config = dict(
    num_key_value_heads=2,
    bias='all',
    tie_word_embeddings=True,
    parallel_block=False,
    init_std_qkv=0.0413,
    lr_mult_up=1.01,
    lr_head=0.00703,
    batch_tokens=65536,
    max_seq_len=2048,
    doc_mask=True,
)
Each number is 500 + 40 x the weight over its row's rms, rounded and kept within 0 to 999. Layers, rows and columns count from 0. Numbers have three digits each. The size before them is the row's rms in percent of the matrix's.

# layer 5 MLP down (transposed), 1024x256, rms 0.0591, rows 518-572, columns 0-127
101:531552490413416594506530506560491486432524508434467519448488546535469474535587533576556504474453519521541529487539437528546455458604509507464507541570543487536437435530484567531466528463469490497444490557421497491480474496483547505557569471506506429517424432510537548519483535513530536443463440529544476500512421443490453556511559521435448518545519468505469485448523510497508469547488
095:428470495545535539457485565539516466478507471399441465531517578423562557434436430500542459507497553531492421491562507461424550472446564563511456548532448465378482483538512530469485451476474521501555533515526558529557499524449444471511553539511519524508500447518487472550574475477511552537542489452553529464511503470510491522542511522523491476477430560527507553536512452507442483520511
103:507487452493573431560488465547521474555544502511531488590474478470473540529403564552480523487526494457526514457505563529498491472541494536487435517528490537447462505516596527484497498404525465532463508494503521536409496517468411510508466428507585539435511452513476508450471500540437572399524462437480457495571506538562465453519501494547517516547464453455512545484458511528471543501588
100:509476461531463495536485503462460545526548566476445521407559548456471537465492530483507506437502467500502557403541526564468503508498532482472553507477511509513459532454496557534501496526527498423507518520556506546433548546554500596494508519532474510504531444543506564525538520519408485446452449534510462527439439464538489529559524525537467475577487489616471469539478526495549509552553
091:581556536546511498473425389506461499539534552470486477525525439557500532443556520498482428522461542524503489465468461482478570475544495490513497509478522507516486530569540526475493496503517457561496485469505528517494523492482541481540509486465445504556465547457570402529463559481466448540564502378483438513507554525500547551509460497461525469518515451496521502510495563510427537451459
098:489427476481467530520511521461433480497524461520541424489463462533501503467563508487465565529410579528492467553541474575550539556498501447464507514498489445512537496505541481506486444510448495508545448456514492477472553465562530584475538468529504485493514524444512498531635464486508564605572500492542514481484500492506462463508530521505479493508494546531531529504517463551440467520458
106:504487464436445466413510435437459500469509523489537520504492474473507485487486564478467570511560504527585511592499484440494469444602478527566468526521493432463462495502433475479559589467443550540563557496546504541495524544473488429521464469499495480588460530522444493464497483454546495487483452490494537495487511496467479548510459530463489491465597494569425544460427571454553448482500
099:564529530534478506550508473493503467475471476511537455493497545489554417582519522479474508493558532512449599530482473551526517472415522449444524543529502451465444517491575492392559523484460484514514549441421479447540500518421515500522451492471498486456591557508473545464458449486529490510474493507522448491517545482464472367498515517448503516526492481493467483535519513482510523565489
102:476531524556473438471472377545503487506508456501465478467552586439447562505471574506419487573482509461509543510417506519474469496552491528502521494534508573466600531469534504534413472580548433441523497508497497447541501503500502500508551506568518436501561518550478544466491520498439496488510478467502524513498471474494499536551505565474537451518525544457503562511494518408541470512533
099:544496515504497536460540538470501478566477519479458540464519507492476500530562488508426537547513498533497530541463526465575539517456489546454550494545439462535527517525500531535536487567516540542500485595509497506546501472597494561467441397523529432507478506517440640501514482514530511508437456463507574557476527540518520504535538497511567522539465486478457508487525518459535525483471
106:580493472520451470492518497561520511471453465462501508515455505477546516470464484570485479451508488561566514457506603515466512521531474514549493453484592561522572559529518530533478497641500467467590533465524475442530442459500610529494480565517476505506462600445497493488485548486476551563464520522397530486521582519515466482487465523531472494485433525571471499486462515508550539546460
076:465497464506463514452484495407494505460447506541421466511478517456488558474489522430540556499500543579547468587603446492497449426525464469522512483486369492540480509509502514492565480475494467458480541548518509508482495477582423459492469486582462472515496476500411478452535458474512483546505470507511453492487504431463462527436501537487494469471510497467504515495540586550431503474545
106:494487632562509548520413513526514452407539489475487488512485496497510472568526517472505539512527518560504522530492513589492548483531537415523508505487493506524449499514491440441490456549516439512479548481522540436481560507506471518503482555524538477463525524487466500490572502497461485423541545490540500456576462488543560559609451496508473508492481473431493498497476448473509607546490
102:478482456510513468494433428559515475422481540573481539481406552468477432486470503457423427551559513464520395532529533512472510468496517529558528509570527491530523505552517548497472500425444438497541448537486513501553499475484455517519455483525551520492571527508502478494504576448497541493486510498532489537442508481481522456429494518476509465598512459537522509495502456551486496534465
090:529430497510413460469449543531466510483471472556486470493558489510450497526411466502476473480487430432563454576434477494461556588514525466491499441517485491588490431520489537551491435543534510454479572507540505499454477507491515518449448464484523475543539506580484472421542499488492522477480504557535521478488582515420521495432525499460554538475490513516505508567462604579523498502530
096:578527518440519518542507454450479528493523493471554515606539499472498553556544470498503522490546534471493492525442485590514539573504479494512469471388500471516497578506482608528559571537540409485498523526488482506502475557570610510447536484576475493490470516533429545605497542499414467505528471479435497525523500519533500486538481496459474546492493486497482479523443495507506507509466
102:519517542482516515487512524522472478519457562470479409521451487472488532459484510464537489486498517547492518455520449481468488448513458533474492460530466501460493465517482531490459493508467534536513454503520492502477507472480544428549501536498485486467686496509457450554481459572514468462511504430529505495548478452432439551489524559446523530486593476490431454443467537501498490530460
062:490544532547503505477518612569493431487468480540480468487421504519498558509536543565524503525571529544554472551484515523535476501530537433554486503487449524496480540475491467525547521491476507504496580486598482515511522557471452491506540584607481501512503488536405472557531529486512518512506494383469543520560564486489553487468499511532516451507563447467493388434561507527468481462471
097:482498592558501557510519456481494489496525455501489405457485452501498507509521464519470522504547466524434455533526487485492499535493450541522528484431471484520502457482502534462503493452462545470507484551537544483510500526474573569480481481520488486553493510520517559443551467497524427522470425516539493517522575494459466490507480525470485528550472545412480535514496479586507491482520
091:521478470536511493390517512462462467485562551520547533511457471478482506457481457506495442539473476540451398480500545526469551528478457544508485455474432488521514523472475505475494497456521505504537552525452483494525490565493537529542562466473542526481437449472512461528557513429462509424608535466422491439510491430513535463508529479466497509467494462531456531499486562423543485414501
094:489484447491512464567469441570521494430529450486509532513550517488503460457542482516512500531456600545486503527483531536454541481454498469470537455440467487487480477493545475504548425595560483494504491493525489482443544529514513586502464473469487484546507459511475450471468463475448500442530494511448506490496439462529501464482474507491489548535541524532526562491499489434461504581513
100:447550576566461480483472420517473496501538548530587496437421534563454544496473500488510494468521495531524490518481500499544535444520485520450459447470481477488499490500505408499527469577473474447415498466510491544486579508429542511440614537439532431430546500490517419491432512447503410531468549497536530496472505416497467495520550464478561475501490508452471441577500541557444527483501
094:544451479489499481513599565495484538486563560468464514502480421510588578527521548505527510495502508559447524481512562448556508455468477516485584502482579522514440544503499486524503485470511544513542497581432521460459528566512486472530470484549460549500463498540499460470521478525526511542506473494505573462501417488515516526447521505460487444571468538522473523536429571447497562430561
074:465509391494501532457500461493464441501478562502484530455484515553480488459538484493515468468498518530518487521435494515500490487580534584557453445463496534530498517551434578483502559537522509511522571465587499564488550558495507530508544524511473561510418564479508398486568511515518532517500542425493491435411444483523514486454473569453434500482492476533458562504560585517478483416485
098:453547476467491475507471508502508463487478458509508506502476544471556459422509555466415424475567493496398516462494452448462499473481549512490550466493533474529438571517526509459463526488501583478508423493524527527479476508480494530505514505499432452465480523549422523481451451485541537544481530526536445460537589589494491443437490494407498417453557543490536498511559515509550569579481
091:457512536477457530478479537425487441559498496407545470525457447491481495420430529505567510408483495500501493535496554449523461510428492489488492503517517496501477470445524455544541474404438488423535510420531516519559484452436522528515512563534503486478458507445543529540468506504482547488473438462481423547520451513533565487518533457431536518582516486527546494505511472479546550629508
097:473520500448550530498518480444496498500427525582476559467488431481562526520527445455517499533515504525449431465465461507464544544513551469531462509444452439443479532469481535484495462500519514458553538445467466463609517453516508510455554465451431462522454516548451461517443442498469492478604561432483475550471492482426568549492518524462467552531468492528492532480423536482500507540504
097:433498461530525452475505559445464518551546457428471474529444483496531469483476504448501511519474487444577533558509549469503519508454461475513525485509532523548508494488534514482363459512508532575566514517522551545491490434501507563506531495447522514437451509567537440563540562499471470532565492529488505494451549513559522536493440423493566453536542460572484520521494456511471530472471
093:453562507461486513509476492460544474602503479536552397461521440487555522515480516480537509490507502486482521502486561442505530486467554554579510477516520423479431497465515436458459494578517414456477491510494532475492450486552526478488454532531539467520537516557550573526467597545494454532419483500467503535478457479489452514476472487531505439507480466477553581498499486414541617572522
089:418504478554583445509517494516491488491512567518449451551472432496489394524467526513546474524511533499434485517414524490520501587544534514596513495499511451593525536500461474464499486447442547535483503475523464487473533511506498439513554557431552511595511474498491433562545479510550496563427523524500509494560539507463519468417441599507504544501505463479477478492511548515478464466502
089:438488580552481530479497527445456414596459506444516548450424514458524483489581544420545561566452551481438447509448576493523533509570496502572414480527517512498500468501527427562528470546473434553533453561498524552523478469490565499478468509454479490548549500461446485555535525483504526487506464532463422491488442435562421488474487521533522482504496518550473442535553549498493562501507
107:569541509471535492474500449474472550478510517432443478519518509427510490545466490577480471483463513478487513430533506564484494488462553429485506525517543520388483564524544487483515463534553531449504530546515530447458498424506498445505503459481529448515531492376502501511482451496479475450509532474500569499517551468492480506553379497512519533571469482498513462479469442502537564534516
102:472490502470541506508477508542526573439555517465547555486454533529500559547495485555500515477443428532449549480476427526482500502505496511433502472452476493531449502441507517516467502456490483523549491459498538526508490539490438506483475470527444558420584441547481560547500427541480481556505560551502479449466561448561465456455505491539555455531444494454550492390460536517522574524465
101:467477542471470531529448510549533568517590460485556535490475467524511490523510465487518463414478448433501490493509519510502512400442477482546475499507469515585491578499435462487439450542487555540546489452552510551446521474464504497473495458546514466535441519458497503532453514418501513488531499396504531522472570479560450524510425459444465535508466481522528491461532505432460449546520
065:466479544445499513536493582530536458534521526511460517472428504555497445525536481526512439507489553515520496488524495509547507467505484549476495557524491507495478535590518465451529575546472526433486493505482511403439558536479554552487548488474449523509561454555514520539463502489525503404424543471517479481518476453459486484473512468483501505562530446479544505493497531516527513500442
064:450547466525474521444536509565536503590483439497457492532550485491486588597534525474503574542465530512440534547504450501464458571518511564481552496508513523483542497532481493474522485506525567532487570511483508487455528545496497494483419461454464438522483488586469453526556519478492485451530516447468501537540589489506484422518481466504444518517527456541579480600493452513592473558530
101:448520566504487497493493471492471490502563482459503446460472510453538428483501541462479451462493508484544473491592511491507539569524505465544468537524545518427490527490516463497421514507488487509546540481436494493525469560477498421515530550505491487466466471434511488506503569522514518474441494512535498471541471495512497592550555435471526512492484465439437576528539487469486538566488
098:560572535470454531484557517514422533486511490573536508502473552597470451569505513498518518490527456501493544474509468458528558488531543500471439486405462454553447497485511427461462454560513513505527508442520541435544511551489524472515462463489483455448558443477601424548486499566460520537533519550417435535475504520498531468586493484510483575439464412500575493491524507463480395520464
096:509522544539488518452443566489578493579509475489470495432478524484441469461450510465547414429525540589516434452523482474508544561507571520462475461528519515408492520504509502560519527468501444537565497474518581524525575565537496529518417540503512469511495528493502454508542529561508483440494473399479459435531430496459478491539565563515568490549560475504551482466504540541521519554493
098:500522513524497441501503518522493516515509549531459514508525491564451488492511467436405522480484484425517507438445517471537567530493463527462513491505461542482557533399535442569501511458491504585466496462439503493481548467525543521488450545641538466571431489496491472505507459466543507470563492491472487521466532507477449479450589478522524483449513504557540587440489513447524543454439
107:495459540474523485503497487496422530573465435520486529552494515525512457442501510409520510532543549510532514578577481513483505475529513557454554545511454544516501458515454546567483510493528529499540466482492510545474559522501491500530495463423440522578460535508495529538538433445492449515513470594438528507435508485566477561499522499428535497512549562540425505512574535590462494465473
107:426489517553510481457485555452460536507567448557491527519489531510591550504496482438503434491539451516500510481480513428559444452545481395503493451406541472568475522510593468520468477476519488445462535478483498497468445516462514540457479509581517508458524538511459510466487527518509498443556548553494428495533522485453520491522489522429512582491471455416526494528510542438525551525576
097:551494505491433496507492563559527576478498585468429517550539520471477555498542520507422524505512542502475501479577509469497516483486495530535437482526577481431491476542514514487585460460495503519503522540465529505518486515460467473530526481500499447499487487451469527498533559505479483521456499426554549524544506475538526565549534511403445418475437472421450490471459472507505565541438
104:511519493480560480529477441476541527525467517489478495543521424424543502482528536555511468525466551505486449516466519518463487465485604504447456459592463550516480513438518503539491522487464440529545487521489519490526521492510474539495484435480470493550520519462531478498482410496442518468559498559584543568481479492517501473534451540473506442488514591480456527558530474465502524465479
110:584484440489480505501432582520547577499533475545468550426483483524489472463452458525462446515424434510465502474482444534539439483492551561418510476550487460413436496565538505581540498519507522514487545538461479490540516487536507535507501497414491438569456527525505448474591498459541552476511523478526505508516556514451555440476510530483550540445451501542427555492480511489478481571514
102:444518443451413425496495474445543574536565585493481451528525511511519496506448489484580523538499511452528555457492532509456484504496471427501575489518429539447482506498464525443582500492573441485500480448452491558552512480484517530490530496468455547437513474491487535521571599565522467482534460468537578416438498513484433519509481464495481520493526474531464529500543547551542530515557
109:468513539543541481439536549482522488495413480512504475505500482474473403539487493494485562468452559487499478516502479552563449512476451457512461557494498438491465442535507565456448531539483524501475446510557494491497418548543517454468454484570513494566522481450483521534518545473486561490550524458510546466498540471489548577562448470511505491535504486494509489525479484499520482546510
102:517553449457478484428478496533467518505549480438479603499496474517555455471462440464476443477483494535551545400471508511494485436517413488419534489437522590520412489471501451472520395526466470436478512534510440527489490514474480570509535472524501502528493493500544488458429489583445519476433518430540459546527504579502432544532462519519504524503524511517521550412532463509502516488501
113:478494542472457484495518529559537473472520496561600511468481469586555531531508477474437502474528490500517484487471529453539516507552392427520476498530531509538459449454524455495521505492561445543530503571558543454562442501549489448489421504523463504473509537451451472537472505467437474555533520479509548528511417460542493461472383471564551542504484462506476549572493531481503506492544
065:472446456471529503569494524564454405508506537590467467497496530524502555536550462482466530577542515549492484543472401493446490436517496425509529533425503574450522490570497567526550529532527610447481561501477469457454448516401467455501470466490487490442521489536426445519535440499487495510500475477512463510532557473526493498452526486498478449476519476474499535515507509464447560459422
104:523504484530514526502553499535524517540551490571494510477444402509501487500484538549533479471526559495481504515459579519520481645471454528516535515511530426495485527546492444429533489538522486462541437472475544535515498452507497477548499525543462494473494475487501478482541502568456532510547484502528497499532454522535522479578441558534506586502499489538510466507449534451416482483507
097:515525489530473520583458485504477511461539493538519497483502533445428584445569520533478488501517482386479509505430485523536443422520521537508412482534518499538567467470450472489453515454495548510496444451503532566488476522460491478480496448563493550484526564451544471499513484541548514419489514562501586576535464429531496512432498483475495519543492528533521485479546447488447471477496
115:504486577546539525515509474488473511470488486471491506507456453481459482573506481529524481495525470527549503553538578596475508444433471437518484586528562494378538466424492490512540521512478474500474551439524450469510532482512489442470492506454523498531498469497507505558475557528535560499445525509465462495455510441476523497450479548575522441469489541608480546469559521478485480513579
100:502464471469528551476649507443546511462489520442484553466544515557489465500503405522534473497498471439497493524441449510520518478505508497502535485484482511502554489551512532500533533487489448513523503498488559584448479552516422501451492449562541512538469540482479576444431435554481528522530466496592426522479498512475515502484488556504441469529531501542458459541514521521503505532466
097:439584490527525549516523473538525480542430521524543527474490537497493472482486465575423491543535467553449431492510512514523484535541484513465531455432428421508465400468485494469513493493498532451493438423524469489470479474526512491453485531493446486505455485486548537475447500445468513543473528416529383493462485539498505496566488507530507523468549503448473495515490515526557505468485
# layer 5 MLP up, 1024x256, rms 0.0591, rows 519-572, columns 0-127
100:467572509506548514529484438440534485445468493502526518498578468534513489528533469542472540522553522510435580506437618496454544520505476504475518403508460524496544527530491469457460535463512439495512437484403574483535547492501508413542460477558448479526518506506546493502543516489432506419454573438503483404496513525473490534472463490525486509473519542448451497540519492500444486509473
101:505518487531462492458453450439467555465519463496441501563461478473462460520502437485531487476520443580536539502487490448424499631556476525534471459487522546465477582530439551521532505501483514499494542456512511440568481518481528458491516531509507489461472501514428544490519431479498409473492519541475537465476478487501508523486499559529524488512485518482501466547468447501483575469517
103:458483489508533549552456527585496492502402480571488451488435421526484519518520484538438469507488491492543518474445501517523498501522554497439495541520482522453532510493415511451472519510525432463485576581451501508470514531499506498509451550425473533555505492531510435526539398488566487460516540534477441417497490525464521420485533549548531476479509469516468514482511541557463507511383
101:502523513441500457481552551548437527535555495488519446468497597554477453538495496487526428516425516537538592468481496483465553541507484461500529547428528543555517500507490516493586534414560458542459428449448475511450523495541497446442477475528427470535474504450476507475494435578506471509479502443565521490423473503512480526539424482526506559526533507571532502569518490531414491508486
099:482536493474458535486514510449523481474526474496528448427560467492537549521512457393489449526564418508484504503519476490488535529581458462518505479545494445543454590498498525512494457549478557572456504563538492544486472446442526465494460496470513478402502531470458476475469579495464468488470476464551402509508478520492500503539395532593527587546537477516591472525511505531524546448474
105:455471499533483431448456441526517467470469555497466494536478481470527444528539501534470519513408527459487469514457488519538543416546588472505575537466586444498552479512513513496443517437456467459483597550494482487538451522489469505535461521521515470465547477472460517504458399564499445421605492521489474478553502475521543492519500583501527534424566453472560552532508452548494520502484
097:449476532538469491447525470500456525562510506473476494471506489482468503488528568473558486500529542422539469506493477459520523511557499496587510578510429544440522519474524437521499552532442547508568517497505533477548443529520491492463496512489476464495464541514484482525522537519493563550467488458490520444482425547456490533575489536538467424511477502461530550506518550446514496492514
095:441465489503525490501527542515493415485451530463485517557431494451564464478497523529556434520500474507561513521525503459517488530480516506450429465482470477592518497560439515469485539500441474492538494501513500503527519499484462439509470538525505496528536439494450473447517479515473537437485492516371421498529457471529537543534550574594560550433566476438492518486492566486516483493479
094:533465476465518482493511511493509464511521498512531385542511475472533477533490464541530441469465472502551496546556518481483548551451550495523552524488526527464592521478527482529503510472534568522500475491537485490481536496465519487519508481493621529470555577498534455504553565524506429528463483427460487453501522463505457478527436519460469469583555535509558470573538466559470448489504
098:468505536538491476436491537456437521486589454462441520512497509509507468531542541501460464497546469485476481482540523510456486543537544566524502433508502474568523508567552560525445530475508525552360513508550532529469480530495489508513574445420513517544476552425487470508496494520480459423457487522525543474451484596526414513495521524573527510512493550420496546571515514502526477524468
082:561556530509504493540557475489452508490432414520506585464495499484461480475467459535598550504498503439488536434485521559531508502495488544536547465549484481553424485537504465515499514584541458464490507602469467470508479480440530573496493590411481479554464514456505462474481444441486468539453536477472454413437500452511526546462498493508545537468572502497515564475462478542522487505496
104:486494471508513509507511517508503488538428430509467484531468559493492453446522477532465518459481462474569416479467522552529557500477576503454519544451519574449529414490491469468492548495547487528479565519480474448532523516522517508476535484453505538425457552489568510482447436422516477495575523403509484470456585515416506524505506471492502535505540453502518494550485452520465486466483
104:521416533521514450480441521498415432498468514479533503528503475603494461553546470562509559496550529492537479503464477487534492477467479490475519470489530467537510499559485486525472465493547451523480469531482458485537520452468503541432562499556621484491429505541434567613537517534486468484451439472464510449467515529453489458526484414492448529427537556547509473553478502507578518505458
089:488502580469498489476527559582553457479502477461572571454536456478488543545537497485492488536498565471506529420622502508524506545505527509502476543542554524603423512466482485481458559468487504522564471452499583445453456566426538444438525576538501489535498494566521507498438486446516571538463420531491467479519535482550459487567471503377474557512491511465523526483521512554536538487443
099:455485484529551526518522521482513472497512485462478569465503583524542477575541521578575464518507556495528497368502563581519524499564522538477531511523492484496557508453531552450437450430520446494471482601483536478520550518541570519534422537481523481569488535506479516478552502492520554540498507481424504521540524429450560462462514508461447515482410528480502567454451497484514552337469
101:557425470495518510569603431448542472535543515483427457575492517537599505516506426469524482480539547483561566419422496531535449510463491480491503396558520484529525485435511582482493499518550529459516518544486532544498487573480460529516497497499399466584491485479558441478539534532572510588466500533531535417473500531557541527467463511537464466537503411428502443542539444474499494545495
078:421434469561460476433508506494460519477554473429507468458504388550393503483530554515572531478503507543486538508539492521513541495513462496463481484500476511464533594417551503496497576488479485495536539496491587500444497479471463523456525468500497542468467529513421435460560519459455499481512530555422467481442487507504436516458516440527475550499533490502587542555512439540489525541480
104:501513454492468504435473509474574511588542505490524512529531540471543458492536525544535516571472451505526488465500554525472503511576497494502533489528444478496477504472478535486417470465560454422526560505468526489519562481464512459541478448491500454515471477436487440460538450480499549469437503449447422507471483486446541508542521505490436474365481490489523510516478506494520524542525
093:507469477462451474534427488497542377496452482486550493456444454468456566537464507475561483452465490449545544495512534444538411520485513524487522484538528505471462549534531552549419444522529523450507476524482524543527460456463527448437496474519478449442476463532430503480490491470548453524439522538477504464445470527566386526471426449553463491522515486456546551518402528515476467469494
092:485477490468472551433486521498481468459497516531540479531489475483479506571427497474512423451477518514541550505558510469568489442448501568464529553532537532504471535524550507542462531443466540514483528475508499512486568404476488440476469490416508476498595560393505429460386476499557489513525413485522477537512525526471461473533591520557494460569470497472460485546566514508471536562411
100:531478540483530475455465562480459468535476459548472511556504524506455425417586462513557615541517574396522502470493503524486514550536478504481542572520523523507561512465510507499450528467499519471552496456549455522497501530482514511447547467482501544521490588539471544465519631538500520584467418494491498521477511498524491520562435455535514441434566479486431479445502463526515529489517
100:501438501570515475483484520515559540503412423485468471499521534555498433534539470567505531561477462455569581567595452518504479464497485526443456503517513498507458476533476472500479487545495500559506473445471512533504468491484446508484543463511620422496531514423519463528493520526396420459522557520459473548506501562528496500518416533552534485511457459465532465514580489452546476545525
082:503510477393524472518518472501498441496518520483479438536525508494506496495516519433475556510465505456471566604473534584531472481498530492427556470502534561564533417461489547479480499512396569488541533534516529464475545458565475491526474552525466447517560566435517503456508485517493503496480487491498498464457450490548573496531436512510514563532463527543493487532479468472456583518531
096:441517489435538477548520503522504467529519498484483500519544505434487417520495489526484470524504526534530529516451537499522458541561521490517544501429457508515600547520507461517474505488508493469523515570482424467479456487478503454517486499546504495478474553532494543513537617515593503442454519569496460466419444428473487535450525515576539489422491489523554470496421454508521521449490
087:434474435497457467478478511500486453528550484554537517416551488548498483565503472493510440510514471517470553458492435545540528550449507480430497480519486455480561486468478485502519400518545488505454508504476468537494555477512475485500414481533463435489458493515379525519498421513544493486452448495549459515558492530480457528518489493509465499482551523497511516497509512549544535525405
097:386472547488487497489529463513528404522488515531458500504459456517480524471493484490571468500493493512534576518446509456543531528491502511459534529534473512457475526483487503459498489521421457532553473499490568506537451509546480523465491470449552588570463518540473489572467500534513468466487559544492442501605444537523519511472445506538474447487571444459510512524503487484468515479458
100:521561472531511460579456510502558484488547453481482554467480515554484539460463558492537454484514545557500512418495491570534479511439487512508536492476565444504502518509511555476500493546445477497499485450491510510605470595494478520451463465491506563591541506530380521461483518517532564481466495438545546498434502469460482451486510517510532555497503515476452459567481479500500538533428
098:497463480473485471461471502535451542488488516524459504563482456508487504488469573535549424503505475487462538495530567511533481504512570593533562552462558434588529464499566499495546479500606506502452521517572479564505470548545521486412422513533523548572489506506471522525548532533540537465519514472514496470449479532444529546505539474539538552528506440528512456374490481476492493524523
089:533467513505463466507508530545484445505477497566503524542501458548458518469478497519448534505436469467470463527446522495461490509557516471460468503498517520553502526505539483476519524548470421475524512549472513476499435550499471569549498477524566445531466534561530557511552542540575417517486511503502419538475513557517532555593518500539483466468511502515488467433521527491494524403489
088:491447549506523540581526480509460506458514483483485541520500524524476515568471517512520510504503539450498526535488477421508529588468442546546467489499563525485530530534454526525556551505456539476529530451595551532450472517504498565489496475485509555524561438451486471444512522536420442460574527500494500500459475464517462507564422549448465501498434501457522502525529546545490547525494
103:506461439510474556463469489564419480565470531489495512499487519506520438499502508479535508515496516502536505556436472486559437526483465431576508504481531489504498511453488566511545538500519521532514490527495509538557452571529476460516448494520464516482467544550471486568530500495482515500488562541447486470496518548453497522457406484565560491549472502522500538480402432506505486492481
096:538499492474545472429418509464483492495542489536474553504518390489475487504489514511558473536492457526470538523505490461509464480524538550512585504514442457505574577509488543556507443540495519532486464493509460493439451534490475558542572479414443477477510481484469522535466538538549511580486513446519440572451534494473503450509445509459535451451489493449555527542517511577563472514473
090:531529553474477501457476438465500517579443513493500564506501530478479480555478411541532559505577542511445494553503576455462544455525502433448471476384537476563543492439534508462467510551538527459505490487471434506464477496579562484539559480514496437539502463517515458481531440550496511467451458441406470510465493574430458583458457503520437472490586547501514517517550537491443540433573
075:530465514458510486465460507421461524453535525527470582535509547511514503516529488557526552494485547473568477519489537422529455487494503579594507488537442432470524502485456513515497485534457516515578526553470476484554484460482493470462487530508510501431493470516511513464495560481483463524535550557513437452440536536526417495444489549424536505552499473534523490513486488486503491515514
085:424454499528390455505496600497503492412532470463428518510522522474482528539515432512501524474459537466579470515502476438538458471462520467496520467447530452515557506505499502553543479439551466491438478463422513451485456502587470524477462479413482514557503541568532480426470558543462515508516491483477518492486498502500446493464492491532502472553435520537420489536416471446516488513552
104:476530562466428546561468413402512489559466450485542545517537499489492414515566523546510517453551443517470496427460476564537516444530538495452456477443570447517447481493529500449479467466530543482448520501566548543477451551598500519541495420538508503488548445453452434437466523456530480532515601446468504467513457502444505580530489521529496549457437514509565527510526504433458501439503
087:464427553504479524520485471551526440517570463551515503459527433479552510576485552462452543413538491517445454493495495512442518501529572506447545446515403478538518474477509448485476551536512490515434507490503499477539499542483510529401495512409529477467479496433383476578486523518490452481496498458496524445475541450516492542530471528521552421455527455558462524505512522488441443484524
094:514491510486515508493514439515528416486504499444493435513480465531458470468478457552531518547481507449464522515490550484467522525471514500526495524471470570506520473547558569486475496409540491472537501591494479480475548519493424450429539493504543536462504476538506496558478552512466542513451501527530528521479459447572521429492556508425572506474456443488485509503509561522558520532501
099:475488531409502607513498543467487495486553506496463496512374414508526502489471533531487490463514489456465512565531469534521546569468474514529504541517501463470529473491559491501523408491525474457504482561518472516501496516468448535492440499499441452518482500493514539508478488533521463437439474421570502498460488467465577555536402572566515542522406583481563416531524555476505529481513
110:514529484489408475545517504506448522496468473536441520577479472499519548558533475478483538519502456509557533440484510569504513480521518497477378529458468475468421447467525438447553478554465519532463513547566488547484521454482513522526551496504495461470513558595557521532481448537484541457541476461549509471566534541475545534551565439489498483492485479502523514480531472496503463465588
090:534587489446495499525485475528464503455453490540520527447437609438494574442504522494537494502506525492521476593532529486507483538462484499505527480519495550466492564510498405458435486482430531560501495468454488538477531482510493476513549483503521436488571468520484449484618508446462597448523443485527454500540507429444455424586473455463525490489541488481567465470556455536482516520513
098:471480480519478487514471444403477522522513452460474485446393400519500469480542534485551534457435502555499442431473554493525487455516419543510502548445537491411527454456504454480465521508534440462405554515564516550534507493521467630526459507493512446494451440487467532535494495518528534458484494494465555508485586582516511503487538576536604588475549539516437509523546458527484483472461
101:520466559537498525500496425457461443500491517464549598491537460459490494572555492532583573466542513505446586515494506586496526489449444485431515482454540470480550549556484510496439490422454496553492571513568503500487519454489536508489454547484529547399511584526507421489537512513489464521484517471405405447525422510496529525538509547538501467574513551450550517505497549514417514457506
102:559484521506501517490523538521514507442494420504506495484463468513484541502534564507448518515542528503525541484560447447518491518448530447491571509477410520571479490495521557500424601499459542511518513495442453490507548474438485520522512495531425506521498509486425526409470561543590510410497533537482511526479453533457463468515572546454519511510519516497459549572536461473544422458482
109:464481470496501502482404528533505498509437457485563560500559552489464524515519480535484478507448508493525515468587472460467517553532494542478462567519543412504466454497468493488465481583477518495492474498475571539506544549438465451460518497525471499416511512448521485445584560593501532433468547502506450510549527438477478528470427551520552476450482508452534511507437488586563507515472
109:475512500424509537492444523476531504503483500465514492514467495461471503514490476606556503500500498470472494561473522503451560520517418539471531486512506525490612571490536498506486529475466525528427512531523499463484477504464568473535498565468486488459502553521478509487478466509500512470435497496547482456509550440538476410562545523419512462432501536531499459409515449558522524581481
109:472563497470524523546598502506497534545446566456541532461597520403496511528504440536503516426521524449515437516536500518515514529507453476442586547492475514487522513540516465499458504461510553475494499500609507492534471545539490495453410527480537429480580461493530533482482552556484471505483515564454503523480560495466518483537524469468567495489541575497520484504483503506489522514494
113:496501571518556556413531518451551469512520503498495412497445432542483516510506520510453438534530487449503483529527463497501502463471549453465560581418484506513575505452505480540527496483542534442519572455501467498496566483468529382480489497545411455470536528491503531522503475422432472506530525503531504516481500553485480475489462595412498484453482482535533487534514481567509484513567
082:493518492536508499512520514463516546518474560468474475556447468483440520537529491527530523515537474559498530381501452542467538411536508411502509521502486491557435509561507520542431436582514418558536466522502468429490486504472509486487474535491452428479448492457492477462510586528484491462501462531493548507505511446510513508411484535454515504489544517451472498496428421457473487560517
096:501456467462479460504469453491428447542475528515461520516566526441455538486449426486404407504487458459479532512472531557548424465487574420493518479470481489469478420447462543454564547500491532561464540488479452522462518476511456572431516513492536526512507481536458481493528551452523461479472537455492481522497460491486496511461454499505453518495520516529518480520479477493468512507483
101:517565556478497498437537510427449521613463531530492489525502504508539484558439503468512461473487437527473469506547467512480520559471535411581492589520483546481491467506508472569394508431481547546519501541502483553500499518467537423472509483514476443502535351520515482451447553549481442365505443466599517508563475508498482491556509415514495477539528479452486513474470528472494522476500
095:500494507492496552537478423551482476511453531500471478526491501537458462506488564480582450503470496428486547469449561517482508448495503525427512462444480517485558485478451576485448545480458520466466504500502524487444522552500496534473534480523539546559549480484449542562538498632453564488519476510485463522525495519477509499449460509530453567546527494581456538500425404461432490553475
095:492486423513499482475474457487529509598420495455497480472493490460511524522480504508488488564543514496469504526392476497502484518438471466480536547556451481566483534482410493535507551524498425460565554503433549517505514581508467535450504563418502508447489525491434509536620527493542527504516490552448460524559521516469499512496527543528534462459458487478567487549446509534493479456536
097:442477563475469504461430512494541417491531449490437423489494426481454491484499537450547526483461533516564506483535494517454506564509462485497591536459630511544492518476564490494470504507445588475500456489553519542532445534504492448496512458503461533533478505446512503469460553561503481524552435433468468500449559545474534478448495593503437488475438583482517524506451469502470461570571